Each number is 50 + 15 x the weight over its row's rms, rounded and kept within 0 to 99. Layers, rows and columns count from 0. The size before them is the row's rms in percent of the matrix's.

# layer 4 MLP up, 320x128, rms 0.152, rows 180-198, columns 0-127
096:63 56 45 55 39 47 33 25 37 48 30 55 18 54 42 49 63 51 35 41 61 72 55 70 14 42 38 57 46 68 21 29 41 70 58 44 56 60 60 49 50 67 32 57 46 77 43 51 15 18 31 47 43 38 41 76 59 19 45 38 55 42 62 48 58 44 58 54 61 73 41 51 39 73 31 57 44 59 13 37 41 55 68 67 63 27 52 48 50 51 42 17 49 52 65 71 30 35 61 40 43 47 46 67 40 42 39 46 48 32 38 53 53 51 14 52 52 20 29 55 55 36 50 72 53 25 53 21
114:46 39 46 72 39 53 75 56 60 47 71 56 55 40 76 65 37 45 45 61 54 52 74 59 85 70 38 68 66 77 48 61 79 30 55 42 65 64 37 79 31 45 22 62 61 26 43 51 41 77 35 45 62 34 41 20 52 64 12 41 40 70 65 46 39 34 71 64 43 54 51 37 62 47 56 47 43 45 18 56 77 43 57 71 54 44 47 55 35 49 75 38 42 49 37 64 25 85 60 32 41 53 56 42 77 43 34 49 67 71 28 40 55 43 45 46 47 52 47 32 40 73 31 49 65 46 52 42
103:51 69 81 51 40 55 56 24 10 56 37 42 45 45 43 57 40 72 58 65 70 47 21 47 51 52 32 57 44 84 41 82 26 58 63 62 50 52 29 48 60 51 24 65 87 64 52 77 38 37 67 56 44 41 57 64 55 53 62 56 43 40 61 40 38 62 49 33 76 45 52 60 41 52 36 45 66 65 45 50 55 47 56 34 60 31 10 32 45 66 63 60 55 36 15 60 52 76 35 35 53 44 41 46 32 19 56 58 53 43 60 48 42 41 65 50 69 57 60 22 67 34 54 47 41 39 49 15
103:20 67 31 58 48 38 60 65 55 42 18 50 44 68 45 66 36 61 27 30 29 38 62 43 35 29 39 27 39 23 64 51 61 66 56 51 56 73 55 33 67 51 64 72 36 59 28 41 72 45 44 51 26 41 47 30 57 42 58 43 47 44 68 57 46 44 48 57 53 32 62 55 43 71 72 53 43 38 46 51 24 40 89 57 50 62 35 67 36 79 18 49 40 21 60 64 28 34 77 73 64 60 51 56 41 64 56 69 36 71 49 28 51 59 59 63 37 35 51 63 45 28 60 38 34 49 22 37
094:63 57 51 33 04 14 46 21 27 65 54 36 35 71 59 59 40 67 56 35 85 46 50 58 75 71 40 71 23 36 58 44 32 49 48 36 49 61 59 63 60 50 64 58 55 33 44 61 51 44 33 65 51 42 31 63 48 54 45 70 58 59 37 53 57 39 27 66 38 45 67 20 59 81 59 41 25 49 50 42 53 63 69 42 86 34 59 64 64 42 47 60 63 51 40 47 19 66 20 76 45 71 58 56 32 51 58 50 53 34 65 33 53 44 43 64 60 43 62 55 53 40 67 60 75 38 49 60
111:50 63 28 24 25 29 35 46 47 60 53 44 52 51 46 44 57 71 35 31 39 60 53 57 65 53 60 70 41 71 58 48 66 48 13 27 50 61 55 48 58 46 45 47 59 86 23 81 26 52 40 43 61 45 39 23 37 66 66 39 43 43 53 38 38 41 70 47 51 64 63 56 66 69 56 23 82 44 43 67 87 41 44 36 82 43 25 59 29 53 62 27 63 55 19 51 29 47 39 58 64 68 58 64 47 32 43 63 49 41 68 53 39 53 44 77 68 36 53 33 50 39 47 56 53 25 31 61
091:38 64 64 50 45 45 48 15 49 22 56 69 53 60 58 58 45 53 42 42 54 69 35 71 25 54 89 51 58 20 50 66 58 40 54 42 73 29 70 48 55 51 50 70 67 51 54 56 45 65 68 64 44 49 23 34 48 55 63 44 63 28 47 44 33 62 43 38 51 64 44 48 62 50 43 32 51 42 49 55 45 26 59 58 58 50 43 79 41 41 54 70 65 36 50 30 61 27 16 50 75 31 64 62 26 52 52 36 58 59 99 58 61 53 35 57 42 54 51 45 21 44 77 56 55 05 34 57
088:50 56 64 51 65 37 46 38 63 84 54 40 38 69 36 52 76 54 57 69 47 50 36 43 26 67 51 32 65 49 38 24 45 68 42 39 54 43 50 53 25 58 60 69 57 55 44 37 55 32 28 50 54 44 19 16 54 57 60 48 27 69 65 24 63 31 56 56 54 65 59 50 12 57 36 45 39 75 30 43 45 24 45 04 63 76 38 57 51 72 39 41 35 62 27 67 47 50 56 64 57 58 78 50 39 72 44 42 58 60 70 43 53 55 70 65 61 71 78 68 54 26 54 38 60 44 46 54
109:56 45 43 21 85 59 52 45 53 42 64 56 51 62 38 69 57 24 37 43 53 47 55 57 74 43 43 36 23 36 53 66 43 57 35 55 43 88 37 62 15 34 58 61 62 61 68 58 66 42 58 41 82 69 17 58 54 50 07 38 46 81 15 61 43 45 44 47 39 38 46 62 47 49 23 56 51 69 68 60 57 49 31 51 56 25 59 54 65 79 62 42 62 68 67 38 39 59 40 64 42 48 55 59 48 42 43 57 50 63 65 67 53 47 72 46 58 49 61 44 66 35 56 83 53 43 43 15
103:56 50 43 46 51 45 66 75 46 55 29 25 63 70 43 68 31 44 50 73 59 41 47 64 36 65 32 58 46 29 63 48 82 74 52 60 54 52 56 61 51 68 40 70 60 37 34 42 65 71 35 31 47 30 73 45 47 49 54 37 50 56 40 33 33 42 56 47 51 56 49 41 12 47 43 56 48 63 23 36 35 49 49 39 45 57 07 22 32 55 81 79 33 58 77 64 51 67 38 57 19 72 53 32 52 45 34 63 47 55 18 58 49 81 55 54 58 41 56 51 72 59 76 37 36 68 40 37
098:37 49 41 38 45 45 47 58 61 27 70 25 55 25 28 31 48 23 58 51 44 45 73 64 37 28 74 57 46 39 81 40 60 99 26 50 62 56 52 45 72 46 45 57 44 49 53 67 43 76 53 61 43 72 75 65 65 27 49 49 36 50 56 50 66 64 46 56 46 51 67 76 31 48 49 52 52 38 26 53 63 46 62 64 68 52 80 59 67 91 47 19 75 43 40 51 28 65 28 64 60 50 51 33 40 40 63 39 35 69 45 72 70 42 61 47 50 41 55 47 41 59 60 80 65 40 53 50
094:53 44 33 60 45 42 76 39 54 76 22 28 56 48 20 59 43 35 81 43 22 57 38 28 50 69 66 56 57 49 34 53 35 70 83 64 58 35 28 46 31 55 29 34 44 39 46 46 65 46 42 29 33 46 39 16 53 57 44 36 51 41 51 51 58 41 36 47 27 47 65 40 46 23 46 52 35 51 61 34 39 62 67 40 54 76 45 47 38 51 43 67 17 62 93 48 58 61 50 58 21 59 35 47 64 62 39 38 48 35 24 51 10 63 45 75 57 39 69 59 47 51 53 53 34 61 55 63
102:45 29 48 46 23 70 49 69 58 78 46 37 69 33 16 55 34 77 31 67 58 73 57 50 51 81 46 65 48 45 56 37 31 64 29 69 53 05 59 45 56 57 53 46 58 35 61 27 61 52 37 34 51 34 38 66 60 40 69 47 53 42 28 57 17 83 28 41 58 52 55 46 52 55 47 66 78 32 23 34 46 38 71 33 44 25 32 51 29 47 41 59 53 64 63 27 45 34 55 55 45 70 75 71 39 71 56 53 44 61 58 44 59 60 45 55 46 29 48 36 47 43 58 56 41 44 24 41
100:71 69 27 51 29 41 68 54 50 33 32 74 55 41 38 47 61 64 57 40 41 54 38 55 34 51 53 45 76 88 69 49 43 52 45 35 67 74 37 42 61 42 63 35 21 43 23 30 68 21 51 39 49 53 52 63 49 55 39 45 58 67 42 42 49 64 38 69 78 65 92 33 46 55 47 70 34 52 54 58 64 46 50 58 52 53 15 64 54 50 48 67 14 59 57 81 46 44 36 44 36 61 58 60 36 41 48 55 41 58 62 31 56 69 62 70 66 16 60 44 32 35 47 35 19 38 28 38
108:54 48 28 54 53 39 29 19 31 66 69 66 55 30 18 44 55 38 57 49 25 50 53 34 51 37 52 74 51 12 61 27 57 46 27 59 40 60 63 63 54 37 76 51 52 51 48 32 42 70 25 82 57 25 50 41 16 54 42 44 64 55 43 39 54 62 47 55 70 62 70 55 41 33 46 44 40 34 44 27 61 71 41 67 61 54 34 38 31 41 51 68 63 50 51 19 66 48 40 66 62 53 56 38 48 50 40 30 38 72 72 41 34 60 68 46 44 46 57 75 29 32 50 61 75 36 42 13
118:52 62 53 60 37 55 64 54 58 28 38 81 28 50 58 65 70 42 67 34 50 51 33 42 37 47 41 30 69 42 26 80 35 83 77 44 39 15 47 16 42 37 52 73 48 64 29 27 33 45 57 31 42 56 47 47 46 52 52 32 52 46 34 44 58 49 64 47 51 68 46 58 27 64 47 30 71 32 53 40 07 31 46 61 68 48 69 28 64 47 75 50 48 63 50 22 51 70 75 29 70 62 45 41 73 63 41 63 55 42 50 54 47 58 57 44 49 63 60 43 37 36 47 69 54 45 85 66
105:51 70 50 58 67 91 47 77 51 71 49 48 51 44 54 59 47 51 46 41 58 36 42 57 24 25 49 62 54 55 38 67 51 26 47 66 40 42 43 23 21 76 52 59 42 62 81 52 46 48 70 38 57 46 57 45 24 46 24 43 27 42 35 74 53 74 72 35 44 47 35 47 70 27 46 45 51 35 64 73 69 31 40 40 54 77 44 49 65 87 49 62 64 50 52 63 63 52 29 71 50 44 14 49 33 45 27 52 50 55 42 39 39 40 42 27 55 80 32 56 75 34 51 60 64 46 76 54
098:48 51 46 40 42 44 54 70 57 62 53 75 43 31 45 62 69 62 54 46 54 54 58 48 31 61 67 54 32 50 66 55 39 33 17 59 53 57 37 40 48 62 37 81 49 62 31 52 48 27 68 50 50 92 59 41 43 45 59 65 68 50 11 44 26 55 31 48 44 45 43 61 73 36 42 78 63 27 45 39 60 40 48 13 33 32 53 43 21 37 52 61 57 41 34 69 40 41 63 48 57 61 52 61 62 08 64 67 34 44 45 61 61 83 36 55 28 64 75 32 31 52 49 73 68 53 70 43
105:21 49 66 73 51 47 72 53 62 33 48 49 41 62 42 40 51 71 73 62 49 33 49 48 40 45 38 70 45 64 25 48 38 59 48 56 45 73 59 83 65 43 73 47 40 31 55 37 63 37 70 61 47 49 58 55 67 38 41 54 51 44 59 53 70 51 38 67 42 83 49 74 75 14 67 39 55 58 68 39 67 58 27 67 42 35 65 70 59 21 47 26 40 68 48 77 51 59 74 22 57 69 49 60 62 30 20 32 39 47 64 45 52 50 62 53 52 47 82 52 64 38 71 51 44 59 85 31
# layer 4 MLP down (transposed), 320x128, rms 0.16, rows 180-197, columns 0-127
102:24 33 36 50 57 42 45 22 27 91 53 44 61 56 49 47 42 61 29 04 38 58 64 78 32 31 44 61 15 59 52 59 36 66 65 31 57 47 48 40 54 90 58 67 54 73 32 42 43 27 51 34 45 66 20 80 46 46 38 17 41 53 49 57 51 40 77 40 60 43 33 48 53 48 44 17 53 64 71 60 44 38 69 68 47 32 46 51 43 33 36 48 44 52 64 40 78 50 48 51 50 50 40 54 65 51 42 57 49 40 47 20 50 74 46 49 57 51 38 42 62 21 49 44 40 44 56 58
101:37 29 61 57 36 51 66 47 74 56 73 39 40 36 67 42 80 52 54 36 35 26 28 47 25 68 38 59 46 40 68 51 43 60 54 32 55 48 19 53 41 79 53 63 41 66 18 57 56 47 51 51 46 72 47 57 68 29 54 35 60 69 38 17 55 64 30 50 42 62 41 35 68 43 43 35 54 62 52 70 38 18 52 43 58 79 35 48 57 32 35 47 57 73 50 36 66 85 49 48 30 60 49 26 58 32 81 55 63 39 57 41 53 44 67 11 46 51 33 68 39 43 68 38 28 43 35 47
095:42 37 47 65 33 49 64 52 46 50 47 44 41 40 71 36 44 24 59 29 23 41 79 50 75 57 67 38 32 55 61 56 39 68 41 24 60 54 51 30 49 52 50 53 43 36 57 95 10 40 57 29 47 80 42 29 48 54 45 45 59 78 46 38 52 37 50 54 39 47 44 24 74 74 33 64 37 41 50 71 40 72 38 38 47 59 57 53 48 74 37 39 51 63 40 35 60 38 47 41 64 63 52 41 46 25 68 20 48 58 72 61 24 46 55 61 68 60 37 66 56 40 71 43 44 79 30 18
102:60 30 36 42 42 42 79 52 42 41 61 65 58 35 45 36 85 32 72 47 57 76 47 47 46 49 51 70 38 55 53 45 39 48 52 54 53 59 56 43 40 59 23 56 59 15 33 84 49 51 66 42 74 70 37 44 61 42 42 15 81 53 65 43 40 36 39 54 53 55 66 52 27 32 53 33 75 58 41 46 60 65 67 20 73 19 55 21 58 58 52 40 58 51 59 36 72 20 40 53 44 22 38 39 47 43 41 49 60 48 50 62 44 55 66 53 50 52 69 81 56 33 31 52 57 50 76 15
096:44 36 22 18 43 56 33 40 95 49 47 24 62 56 35 41 50 45 66 46 52 21 39 22 45 50 53 26 52 35 48 54 28 34 50 55 65 55 16 75 60 50 50 46 42 49 38 57 71 53 32 51 57 43 50 69 34 57 57 55 70 49 61 57 21 50 45 68 38 31 64 51 57 57 55 53 47 67 46 49 74 54 75 77 23 87 73 55 85 52 60 49 60 41 44 43 53 65 53 14 57 40 69 45 53 42 38 43 38 44 55 43 28 64 44 46 75 37 57 64 72 27 50 59 31 65 51 66
103:65 62 43 44 58 47 41 49 22 41 39 85 48 52 48 53 78 47 56 49 54 81 70 42 35 54 41 75 64 40 52 60 54 55 57 43 29 42 67 59 24 20 62 46 43 37 43 49 43 74 26 50 56 65 68 71 32 56 50 72 43 27 42 66 42 50 44 70 48 65 78 42 56 43 81 27 44 49 72 27 46 52 19 36 62 53 62 58 60 73 75 24 50 44 79 42 68 42 66 59 57 51 48 51 52 57 47 51 60 54 39 36 44 61 68 42 53 70 72 62 83 40 39 05 56 60 48 29
097:32 47 27 53 41 53 55 66 61 53 44 47 61 60 34 33 67 41 47 61 52 36 65 16 56 55 36 67 42 53 32 34 43 43 75 51 82 62 57 50 61 47 67 47 53 58 35 45 48 42 57 38 67 05 43 53 55 53 51 28 45 88 51 59 37 22 63 80 58 19 19 64 50 78 40 27 43 40 69 40 54 62 62 50 61 66 45 62 80 14 45 57 34 39 62 45 72 35 52 29 47 27 40 67 40 49 36 46 53 50 76 53 45 53 42 68 59 36 68 42 78 33 34 47 44 72 38 48
090:48 21 57 23 70 58 70 33 73 29 46 50 47 30 69 55 66 24 46 49 54 29 60 60 61 43 39 55 64 62 43 42 43 67 43 72 46 11 20 56 61 57 64 62 72 32 29 46 42 51 40 71 51 56 37 57 23 50 60 91 55 30 57 86 42 54 42 37 49 65 60 66 69 32 45 48 58 46 38 69 59 47 49 25 53 57 68 41 45 41 43 46 42 19 47 54 44 50 60 61 41 61 55 61 21 59 43 59 52 52 50 38 44 54 94 55 57 33 37 50 16 40 73 46 31 38 45 70
099:55 72 56 40 52 46 78 68 74 49 37 64 48 70 30 38 66 40 50 10 52 68 36 50 49 46 44 69 85 35 42 43 57 58 77 07 44 48 77 76 62 80 45 70 41 62 68 34 41 45 23 44 33 62 58 38 47 39 78 48 53 56 83 41 65 22 82 66 53 58 55 55 56 51 64 48 71 38 41 56 58 61 39 44 40 46 68 78 45 52 41 31 42 46 27 49 61 45 62 49 69 53 39 41 71 57 71 46 54 46 36 43 36 26 53 50 36 44 39 51 44 25 34 49 53 43 69 46
102:65 55 68 50 46 57 32 41 46 24 38 56 64 49 34 30 82 72 44 50 44 48 68 53 64 58 59 72 51 26 55 39 39 37 65 44 44 34 40 46 52 33 62 28 41 56 50 73 34 35 39 42 45 64 47 58 19 76 99 69 69 65 45 51 40 33 52 62 68 45 69 21 40 29 35 59 29 62 59 27 53 68 69 61 50 70 45 57 40 51 44 75 57 55 66 33 33 60 65 62 59 61 46 70 46 38 15 61 35 62 46 27 50 77 26 38 61 55 64 47 34 48 45 53 64 44 70 41
105:79 48 53 22 27 44 90 52 35 34 45 62 42 85 42 38 57 57 44 63 20 46 58 41 53 75 80 33 54 52 63 62 63 23 36 12 32 35 37 46 50 67 44 40 74 50 37 41 48 53 47 50 61 52 65 66 56 53 53 39 47 60 49 51 85 44 60 87 38 41 58 42 71 70 46 53 56 60 59 57 49 71 66 45 56 50 17 42 44 58 58 32 59 51 47 58 40 72 72 46 43 46 39 35 42 32 69 79 32 68 74 43 39 48 27 56 60 51 69 34 68 48 29 42 34 60 41 53
103:66 78 58 30 54 35 51 55 46 72 64 78 36 34 46 39 86 43 41 35 36 49 53 34 47 52 34 20 58 61 35 57 73 45 36 50 67 55 49 34 64 54 36 37 43 39 41 29 48 37 73 46 80 47 50 64 66 56 49 30 51 32 71 41 42 59 57 51 64 58 43 49 47 19 52 40 59 11 54 32 50 69 40 60 50 42 59 80 69 26 66 92 44 74 59 57 68 63 54 50 42 65 25 44 77 32 51 47 63 55 50 54 71 53 58 52 56 74 37 50 52 16 75 42 52 51 50 73
105:35 43 61 58 48 37 40 48 64 80 51 78 68 33 64 30 51 56 48 65 44 47 52 56 56 51 43 28 54 28 57 11 35 56 37 46 44 34 69 58 46 24 54 51 89 46 67 56 59 55 61 43 60 52 40 48 77 48 55 44 49 69 16 43 53 64 71 41 41 29 86 40 55 48 60 53 67 07 39 26 28 48 53 65 35 76 43 43 45 66 60 35 72 63 48 33 31 45 63 41 78 52 60 53 46 40 25 62 32 73 56 51 40 58 43 72 45 56 35 48 69 54 54 66 27 30 60 28
104:46 45 69 44 42 55 56 54 36 56 49 52 65 49 41 27 70 29 88 64 68 47 68 70 42 33 56 48 54 36 46 39 61 60 48 51 24 49 59 32 67 20 71 45 74 53 51 46 42 47 43 49 46 73 36 66 79 41 31 37 37 69 63 65 47 35 60 55 50 57 67 12 61 44 64 40 45 41 52 44 51 31 56 46 45 66 37 69 44 60 36 41 39 45 66 49 49 56 42 62 43 60 71 60 71 41 97 98 49 71 76 21 69 51 24 42 32 55 57 51 80 56 51 45 32 53 38 42
111:23 39 56 45 62 49 60 55 46 67 36 58 49 71 55 43 54 53 55 29 56 33 60 68 58 46 69 73 53 67 28 48 68 58 37 70 44 31 52 73 36 32 57 76 59 37 31 63 37 74 45 45 40 55 51 51 45 56 35 54 46 71 53 62 53 69 53 50 65 53 68 32 58 74 63 56 58 75 66 89 68 53 60 73 24 23 52 79 58 56 51 38 68 59 66 10 53 45 56 49 35 67 50 33 51 61 30 85 33 52 47 29 56 55 40 70 52 25 45 32 09 53 66 57 64 38 60 33
110:35 61 47 40 49 68 46 48 55 36 77 57 59 60 59 56 36 80 60 45 53 41 53 47 57 65 57 54 17 39 74 22 77 34 31 40 45 34 40 68 53 73 33 16 42 32 54 75 75 73 52 46 66 39 39 90 46 55 52 51 48 49 55 59 63 46 51 23 50 60 54 35 83 59 58 48 46 60 28 39 73 70 58 55 63 68 40 68 32 64 49 47 60 44 70 90 53 40 31 26 54 44 45 65 36 47 60 48 44 55 59 61 66 65 53 31 41 42 44 57 90 55 49 38 38 73 40 31
102:36 69 70 33 49 39 51 55 42 50 53 79 49 06 45 55 48 80 49 45 43 71 57 39 65 87 48 59 26 55 38 67 64 39 62 32 51 40 27 69 49 38 73 57 45 63 50 21 68 32 43 57 57 36 26 44 71 59 69 71 44 63 33 42 51 44 45 63 70 61 38 62 61 67 54 77 55 46 50 46 56 65 13 34 46 10 48 45 49 48 52 63 21 57 49 59 47 48 50 59 19 38 55 83 54 63 68 26 52 42 55 52 54 54 62 68 40 37 35 47 46 73 78 49 67 56 49 50
100:54 58 35 43 42 48 56 40 62 83 37 57 62 38 49 44 52 64 70 67 57 37 39 58 48 41 81 69 47 63 41 46 43 48 49 48 56 46 49 30 66 26 25 77 31 68 87 52 50 28 35 48 49 46 64 43 70 65 59 72 24 59 43 57 47 66 43 59 33 79 51 40 92 55 22 31 43 34 56 37 63 52 56 54 37 37 34 77 54 56 66 65 50 46 17 65 64 42 82 57 47 48 36 37 39 29 34 40 57 44 37 60 59 60 68 59 37 37 72 51 80 59 46 51 81 74 64 42
# layer 4 MLP gate, 320x128, rms 0.157, rows 181-198, columns 0-127
111:44 49 40 67 59 60 56 44 77 40 42 40 49 60 31 18 61 43 31 54 61 59 59 52 23 39 45 33 37 50 51 51 05 54 44 68 53 13 51 79 53 45 69 28 08 71 52 70 45 69 64 57 51 70 89 51 59 57 60 53 54 50 38 39 58 53 63 50 60 58 17 64 42 57 61 28 30 55 33 47 49 53 60 58 64 63 54 31 68 41 48 36 67 60 32 57 59 46 66 54 75 38 26 43 43 71 54 74 34 40 38 53 61 56 21 71 39 46 60 35 40 32 45 70 56 52 75 63
101:50 54 89 65 56 55 78 24 53 65 53 50 05 41 46 59 56 61 48 49 65 48 43 53 25 38 62 60 43 55 56 58 45 66 47 35 38 71 49 52 58 47 44 68 84 39 43 63 65 46 56 23 42 43 72 65 41 42 49 34 32 41 58 30 53 64 55 15 78 57 33 61 68 52 47 30 60 72 51 53 32 68 66 22 65 58 46 45 58 75 44 46 65 46 54 90 78 55 46 40 63 45 36 47 45 32 72 77 68 57 40 62 55 71 39 53 58 34 47 54 61 42 39 48 43 17 67 32
099:77 11 40 58 31 36 37 59 58 25 62 63 74 51 78 33 41 50 50 34 78 66 45 49 61 61 41 38 45 53 54 48 27 12 24 50 51 42 42 45 58 47 53 23 57 50 54 40 48 46 63 54 81 59 72 55 31 47 39 44 64 45 51 23 44 57 35 47 33 42 60 24 51 38 69 67 68 68 29 70 72 34 59 57 46 55 53 60 60 39 58 45 62 27 67 43 45 58 57 45 38 72 63 45 63 61 36 47 34 49 46 73 70 62 67 36 41 91 62 67 45 37 31 41 54 32 12 43
097:30 23 47 71 62 62 62 83 25 42 73 52 35 74 42 60 37 50 61 67 66 41 40 61 58 39 73 35 33 39 39 33 21 41 62 64 50 31 60 63 55 73 36 65 20 13 43 49 49 34 59 42 51 60 49 58 82 34 56 35 47 50 44 57 35 49 56 34 45 54 36 74 73 68 84 39 51 54 51 58 79 67 69 47 39 32 66 61 54 67 63 37 40 54 64 42 51 73 51 43 48 56 21 66 93 48 50 45 53 33 56 44 54 55 41 46 61 46 62 48 75 63 52 50 62 78 48 38
107:62 44 39 60 21 55 37 37 60 44 71 66 34 54 35 57 29 62 57 33 40 65 55 70 62 54 73 67 50 54 50 54 71 56 47 53 69 49 69 52 47 64 18 61 62 39 32 34 47 46 45 59 53 23 46 60 42 56 78 67 35 47 54 33 45 59 39 43 74 48 64 48 62 63 53 25 62 78 39 44 72 62 57 33 84 54 58 58 31 55 58 49 67 71 31 10 40 73 41 68 59 67 41 59 36 55 57 72 42 57 73 38 33 53 60 31 27 57 61 40 49 11 33 41 62 18 25 37
091:61 28 67 49 63 54 37 24 51 44 52 55 35 51 47 45 52 59 43 40 57 70 27 62 42 75 82 59 43 54 61 74 63 65 49 63 53 42 38 63 59 39 44 60 46 49 30 60 42 55 29 58 59 68 76 44 63 59 36 55 62 07 37 60 48 94 63 48 36 67 54 48 38 30 46 76 51 77 37 47 35 37 43 61 42 48 41 17 43 58 78 56 65 43 45 29 12 62 50 31 68 32 58 48 57 52 53 48 33 80 24 54 76 61 27 41 63 47 47 27 52 29 65 56 47 68 61 32
086:49 42 65 37 48 57 61 13 30 50 54 23 26 55 35 62 81 55 81 49 57 57 49 36 28 61 38 60 56 36 38 47 63 43 78 45 51 47 43 43 31 39 57 50 60 55 58 43 54 36 36 59 65 55 52 60 63 58 67 41 43 75 51 55 64 61 25 20 38 62 24 28 63 39 54 63 41 42 34 49 37 54 70 54 30 54 48 88 43 70 59 74 34 74 53 22 30 40 51 54 40 51 50 62 46 66 58 78 73 40 55 45 38 54 60 19 60 32 44 76 36 51 50 20 39 87 56 32
103:54 41 50 45 70 87 31 48 68 39 47 59 50 51 41 79 50 30 47 53 35 52 36 61 47 33 55 41 43 59 53 52 45 50 45 51 41 63 50 63 38 20 68 74 56 39 39 37 54 23 60 49 31 61 21 69 48 30 50 60 52 71 31 35 52 44 39 62 29 34 66 43 55 24 59 55 48 96 41 52 56 66 35 60 70 36 81 72 87 55 47 35 86 74 65 35 56 77 52 52 57 46 61 58 54 48 58 51 44 74 61 36 56 47 46 58 58 34 46 70 79 26 44 59 39 72 61 27
106:54 45 79 56 51 59 59 52 66 41 51 56 37 63 58 54 57 27 56 69 46 79 45 63 69 29 45 61 33 80 59 65 67 24 31 53 52 65 40 36 65 49 40 45 66 56 62 56 54 47 46 59 33 53 37 68 29 46 24 49 49 64 52 76 56 49 29 61 49 24 45 44 87 33 46 34 31 48 64 68 79 60 76 52 33 37 67 38 07 80 43 47 60 25 59 39 60 51 42 44 41 53 37 54 28 71 48 54 65 65 56 35 65 35 65 55 65 34 41 66 12 46 28 52 42 28 34 55
105:42 59 57 37 65 33 53 48 37 51 74 35 40 52 49 54 24 20 74 49 47 50 31 40 60 09 49 39 43 60 58 65 45 48 58 55 43 66 58 25 71 48 46 60 24 64 33 70 34 34 65 75 49 36 39 57 48 58 52 64 34 75 63 49 28 48 59 40 55 27 54 46 53 87 40 17 43 48 54 57 66 46 54 50 35 69 53 60 58 92 64 63 23 58 35 28 37 43 52 61 27 49 61 70 56 55 19 43 79 36 42 50 36 42 58 50 69 55 48 49 48 32 38 52 40 97 49 45
101:61 70 64 47 58 76 42 85 46 51 39 43 60 38 99 40 52 58 47 56 70 61 24 51 71 45 59 30 40 35 55 64 73 34 61 39 68 58 41 27 75 44 51 44 54 33 52 46 27 31 68 49 56 22 42 61 47 35 45 63 51 31 58 55 12 90 52 30 60 43 48 45 52 41 69 34 48 18 38 60 46 34 24 34 68 46 50 52 44 63 68 42 71 54 70 65 60 46 61 72 51 50 50 48 43 48 35 67 63 51 55 36 74 64 56 27 41 68 29 53 57 51 65 37 50 23 60 40
111:45 50 50 61 60 39 45 38 70 30 32 51 26 29 29 34 47 44 68 56 54 47 60 33 47 15 35 32 40 49 34 68 59 45 60 37 44 82 66 34 55 53 46 91 38 50 75 51 57 40 67 65 42 74 62 60 49 39 51 33 60 43 38 29 61 36 39 70 41 32 76 65 40 55 79 47 45 32 63 37 40 38 23 72 44 41 47 45 50 46 61 42 59 23 47 35 72 43 72 44 39 42 60 21 52 53 67 77 43 75 24 60 39 42 77 41 43 60 53 59 78 30 67 52 27 47 56 69
101:44 37 44 39 58 19 47 24 36 43 56 56 68 40 61 71 35 42 57 57 35 34 62 57 54 64 42 47 07 32 52 30 51 63 48 63 57 24 51 36 74 46 59 45 55 44 69 56 54 28 53 68 39 61 36 57 68 57 11 56 32 65 55 41 67 65 86 41 41 59 34 52 61 35 43 32 66 56 54 45 54 62 46 39 34 37 68 45 71 52 48 66 99 29 34 43 34 52 66 53 45 61 39 38 50 29 57 48 45 44 79 63 41 44 60 28 21 27 56 54 31 54 61 54 77 47 55 51
104:44 60 54 64 67 51 47 46 49 54 72 53 56 48 57 49 67 53 68 46 55 37 64 29 54 30 23 35 59 56 58 44 73 14 77 67 24 55 74 42 46 32 43 46 46 79 24 36 57 59 51 58 25 43 53 40 39 35 60 74 22 50 59 64 43 63 70 71 54 51 48 64 53 46 30 61 32 38 45 36 26 62 46 36 61 60 46 56 63 55 48 18 51 63 48 71 62 30 43 85 57 33 74 73 52 43 41 27 69 19 45 35 19 49 58 29 64 53 23 75 61 54 51 65 46 45 26 40
108:56 36 61 54 32 26 74 62 32 45 04 56 50 50 41 59 43 42 40 44 69 63 47 41 57 55 57 29 50 63 26 80 11 66 47 40 49 40 70 29 34 54 65 29 45 45 41 46 40 55 32 16 60 45 59 48 48 40 74 29 39 58 56 56 46 60 53 58 53 37 47 53 35 53 32 40 36 23 54 57 00 18 40 53 54 59 57 64 54 43 61 58 51 57 52 43 39 63 76 45 62 43 61 34 58 58 61 41 67 46 41 25 64 59 43 76 60 40 69 56 35 61 34 67 50 21 70 82
101:32 31 72 35 61 56 69 76 27 65 79 79 56 70 43 78 53 61 51 47 64 36 33 57 38 59 53 81 42 41 60 69 54 47 92 65 37 42 60 33 48 63 46 55 60 40 74 50 77 51 38 64 40 48 33 67 58 44 29 47 37 34 53 35 36 50 53 54 32 66 51 55 64 72 21 52 47 37 36 57 44 45 14 47 33 33 42 59 52 33 44 59 62 29 51 40 86 44 43 58 57 55 72 44 74 73 56 59 50 65 46 43 54 43 28 20 53 71 72 37 50 43 25 67 38 60 49 61
110:81 43 57 55 32 67 68 42 34 65 47 58 57 64 57 61 21 46 47 44 60 67 61 53 37 46 42 53 08 70 73 67 47 67 49 53 24 56 63 54 47 59 58 60 45 54 36 25 44 83 51 36 52 61 42 37 35 33 46 61 79 55 90 39 62 43 59 28 65 45 50 45 29 54 69 55 78 64 32 61 48 31 46 28 66 73 38 45 63 70 21 33 24 59 41 53 55 56 54 39 47 64 39 58 48 66 24 47 57 56 47 21 41 60 41 47 43 82 37 46 36 33 59 26 28 37 51 67
105:74 79 44 39 39 81 48 48 44 63 40 33 52 36 62 82 61 45 37 43 66 54 29 49 41 27 42 49 50 49 97 74 42 31 46 38 65 48 45 45 35 60 27 53 82 79 63 26 49 55 39 47 47 78 39 44 49 47 43 50 54 41 52 67 51 65 48 34 70 38 31 48 48 61 38 40 42 47 40 28 50 50 51 29 92 36 56 58 33 73 46 52 60 42 64 22 66 65 47 67 49 57 42 77 53 35 40 48 55 45 31 63 57 31 47 39 43 66 17 47 47 20 41 58 38 53 21 34